Weights of a small transformer language model: MLP 704 SwiGLU.
Each number is 128 + 32 x the weight over its row's rms, rounded and kept within 0 to 255. Layers, rows and columns count from 0. The size above them is the row's rms in percent of the matrix's.

# layer 6 MLP up, 704x256, rms 0.105, rows 163-166, columns 0-127
size [101  90 109  96]
[[ 62 164  69 151 145  95 171 152 168 166 181 143 156 185 162 143 130 140 116  33  97 137 166 146 155 160 109 172 125 152 119 182 122 112 180 107 159 134 165 225 168 112 103 139  83 145 147 141 151 131 128 121 107 146 113 135 145 175 129 157 139  78 135 157 110 122 158 117 135 120 165 158 139 161 106 137 139 136  89 127 143 141  74 118 169 145 139  92  94  83  42 108 152 138 109 106  60 152  81 131  92 172 136  83  83  82  77 134  94 112 144 143 108 126 145 107 163  84 129  77 112 101  98 109 141 161 143 130]
 [152 192 117  93 105 129 157 124 179 101 136 109 136  76 146 159 105 103 144  36  88  76 129 133 171 134 200 130 175 162 154 154 133 154  67 164 149  63  98 131 135 127  84 109 132 120  64  79 182 131 156 164 133 134 149 104 102 171 137 175 178 145 175 142 129 167  95 149 154  90 164 114 127 129 102 170 140  96 136 110 115 128 108 152 161  92 129 121 176 151 105 139  81 151  67  91 128 195 123 165 155 116 142 141  78 145 120 134 165 130 146 113 133  52 147 119  98 128  99  82 130 149 160  86 129 124 146  95]
 [123 156  60  88 182 108  82 118  82  98 106 105 150 132 117 126 167 120 105 137 119 153 148 125 122 127 105 169 135 124  46 126  91 182 115 128 131  88 152  98  86 123 115  84 116 173 123 165  83 136 143 117 127 156  69  92 164 136  98 165 164 113 131 133 125 152 130 147 113 139 145 141 114  93 134 116 159  34  88 108 114 112  86 163 195 152 170 150 166 104 105 157 137 119  80 102  80 118  75 108 127 123 137 120 116 126 151  58 121 133  99 106 130 134 120 122 131 154 123 154 121 161 144 151 153 102 157 124]
 [105 109 131 143  94 140 143 116  74 129 146 197 155 114  90 120 192  91  57 176 149 139 115 111 100 114 102 122 127 108 110  98  61  84 118 159 158 111 109  83  74 100 210 132 181 162 138 158 133 166 170 163 145 158 161 126 189 113  85 175 107 145  95 105 102 153 162 109 123 120 203  70  84 149 125  80 148  92 147  94  51 113 122 116 139  43  87  91  84 130  92 102 154 148 166 213 131 108 130 110 103 154 141  74 131 152 155 134  63 112 133 107 148 143 129 169 122  73 178 123 136  88 137 152 120  99 142 179]]
# layer 6 MLP down (transposed), 704x256, rms 0.126, rows 163-166, columns 0-127
size [ 99  93 104  96]
[[ 94 145 144 134 166 126 193 107 183  92 133  63 119 129 109 107 125 144 169 153 128 122 187 144 102 149 116 146 111 129 138  94 103  95 104 110 100 144 154 109  70  83 162 145  63 159 206 135  95 114 194  86  76 117 141 150 139 142  75 152  57 116 113 187 155 146  91 106 112 162 168 123 142 132 102 161 166 131  91  77  96 107 127 146 116 171 154  95 165 137 102 129 127 186  65 117 112 128  39 178 103 121  97 118 142  91  73 145 128 134 132 154 128 112 174 165 146 105  81 112 147 151 133  42 125 120 102 148]
 [114  95 125  92  96 139 158  75 137 114 117  70 137 117  79 118 111 106 101 113 128  99 130 168  87 116 138 123 131 110 139 123 117  97 115 193 181  65 164  92 149 152 170 133 139  98 147 159 130 159 105 104 137 137 134 105 124 176 148  98 153 116 140 108 144 155 196  97 124 104 135 119 147 159 129 157 153  88 175 145 113  99 108 113  82 157 123 119 156 129  99 154 145  90 169 115 164 144  79 145 132  44 102 143 110 134 143 119 126 131 156 117 123  92 137 101 166 115 117  65 133  74 141  97 102 109 123 103]
 [143 149 132 139 117  63 128 163 157  95 140 141 127 141 149 190 122 132 163 138  92 119 136 169 141 147 150 108 136 124  71 115 100 131 122 191 149 151  73 112 117 142 126 154 109 125 143 119  88 152 141  97 107 112 148 109 136 178 154 134 181 150 131 190 148 104 113  98 111 167  61 115 103 104 135 171 175 128 149  97 139 115 117 146 205 119 178  95 118 139  98 121 110 180 102 169  50 179 123 143 154 206  96 109 110 202 143 123 124 165 105  73  84 177 113 147 105  97  47 128 160  86 182 154 133 181 163 165]
 [142 132 108  97 186 133 163 123 129 105  89 130 139 122 124 146 136 138 104 129 108 145 174 146 151  99 113  84 134  36 165 131  86 130  72 169  97 127 102 123 103 131  59 170 155 124 160 131 118 116 129 182  82 142  95 167 188 157  89 108 144 101 123 103 162 107 174 151 117 160 117 110 105 146 144 127 157 119 114 137  61 158 162 143 133  96 106  84 101 152 102 137 174 119 169 151 162  97 165 129 141 103 130 126 146 145 162 121  91 105 124 126  93 136 159 110 132 101 122 129 131 113 106  49 133 153  89 211]]
# layer 6 MLP gate, 704x256, rms 0.104, rows 164-166, columns 0-127
size [ 95  99  96]
[[177 140  93  92  86 185 133 151 157 105 144 105 151 106 116 169 103 104 164  58  84  70 124 154 167 109 185 131 159 155 153 143 141 166  73 135 171  76  57 120 158 139 106 115 142 129  99 102 196 129 156 129 120 147 168 109  91 185 128 131 173 138 119 117 119 140 137 161 160 118 160 112 107 106 112 126 155  93 121 100 145 143 160 126 145 113 159  91 153 144  82 121 147 158  73 123 136 163 107 131 171 143 108 114 121 155 147 167 151 119 135 115 101  81 146 128  94 130 101  73 163 159  89 100 132 139 135  92]
 [180 167 103 110 144  88  80 150  67 130 184 151 110 147 113 114 169 193 107 184 143 171 137 140 109 145 128 145  94  69 133 106 123 121 114 123 150 131 124 113 102  54 149 126 152 107  88 163 122 116 140 104 101 167 113 127 176 107 103 168  99 120 111 173 120 129 119 148  48 129 157 184 148  60 123 187 150  67 120 122 147 147 104 171 173 161 182  94 156  70  65 163 126 135 111  68  96 142 119 163 144 178 131 185 124 129 121 117 113 161 130 134  79  92 111 109 161 112 171 149 125 133 151 158 158 122 125 119]
 [ 83 109 114 132  94 120 154  74  46 134 105 178 131 136 105 124 171 135 120 135 130 166 125 122  92 184 114 132 154 120 108 108  72  88 129  86 101 151  93 104 133 150 182 105 122 133  74 160 123 185 199 154 115  79 175 126 178  96  83 145 129 118  64  86 112 151 165 165 140 134 167 127 113 168  58 126 134 116 137 151 109 158 171 206 108 107 110 111 159 125 137 149  85 196 231 145 180 136 151 112 166 147  76 131 122 146 100 132 128 177 131  85 152 122 150  70 109  91 141 141 154  92 124 116 155 108  99 152]]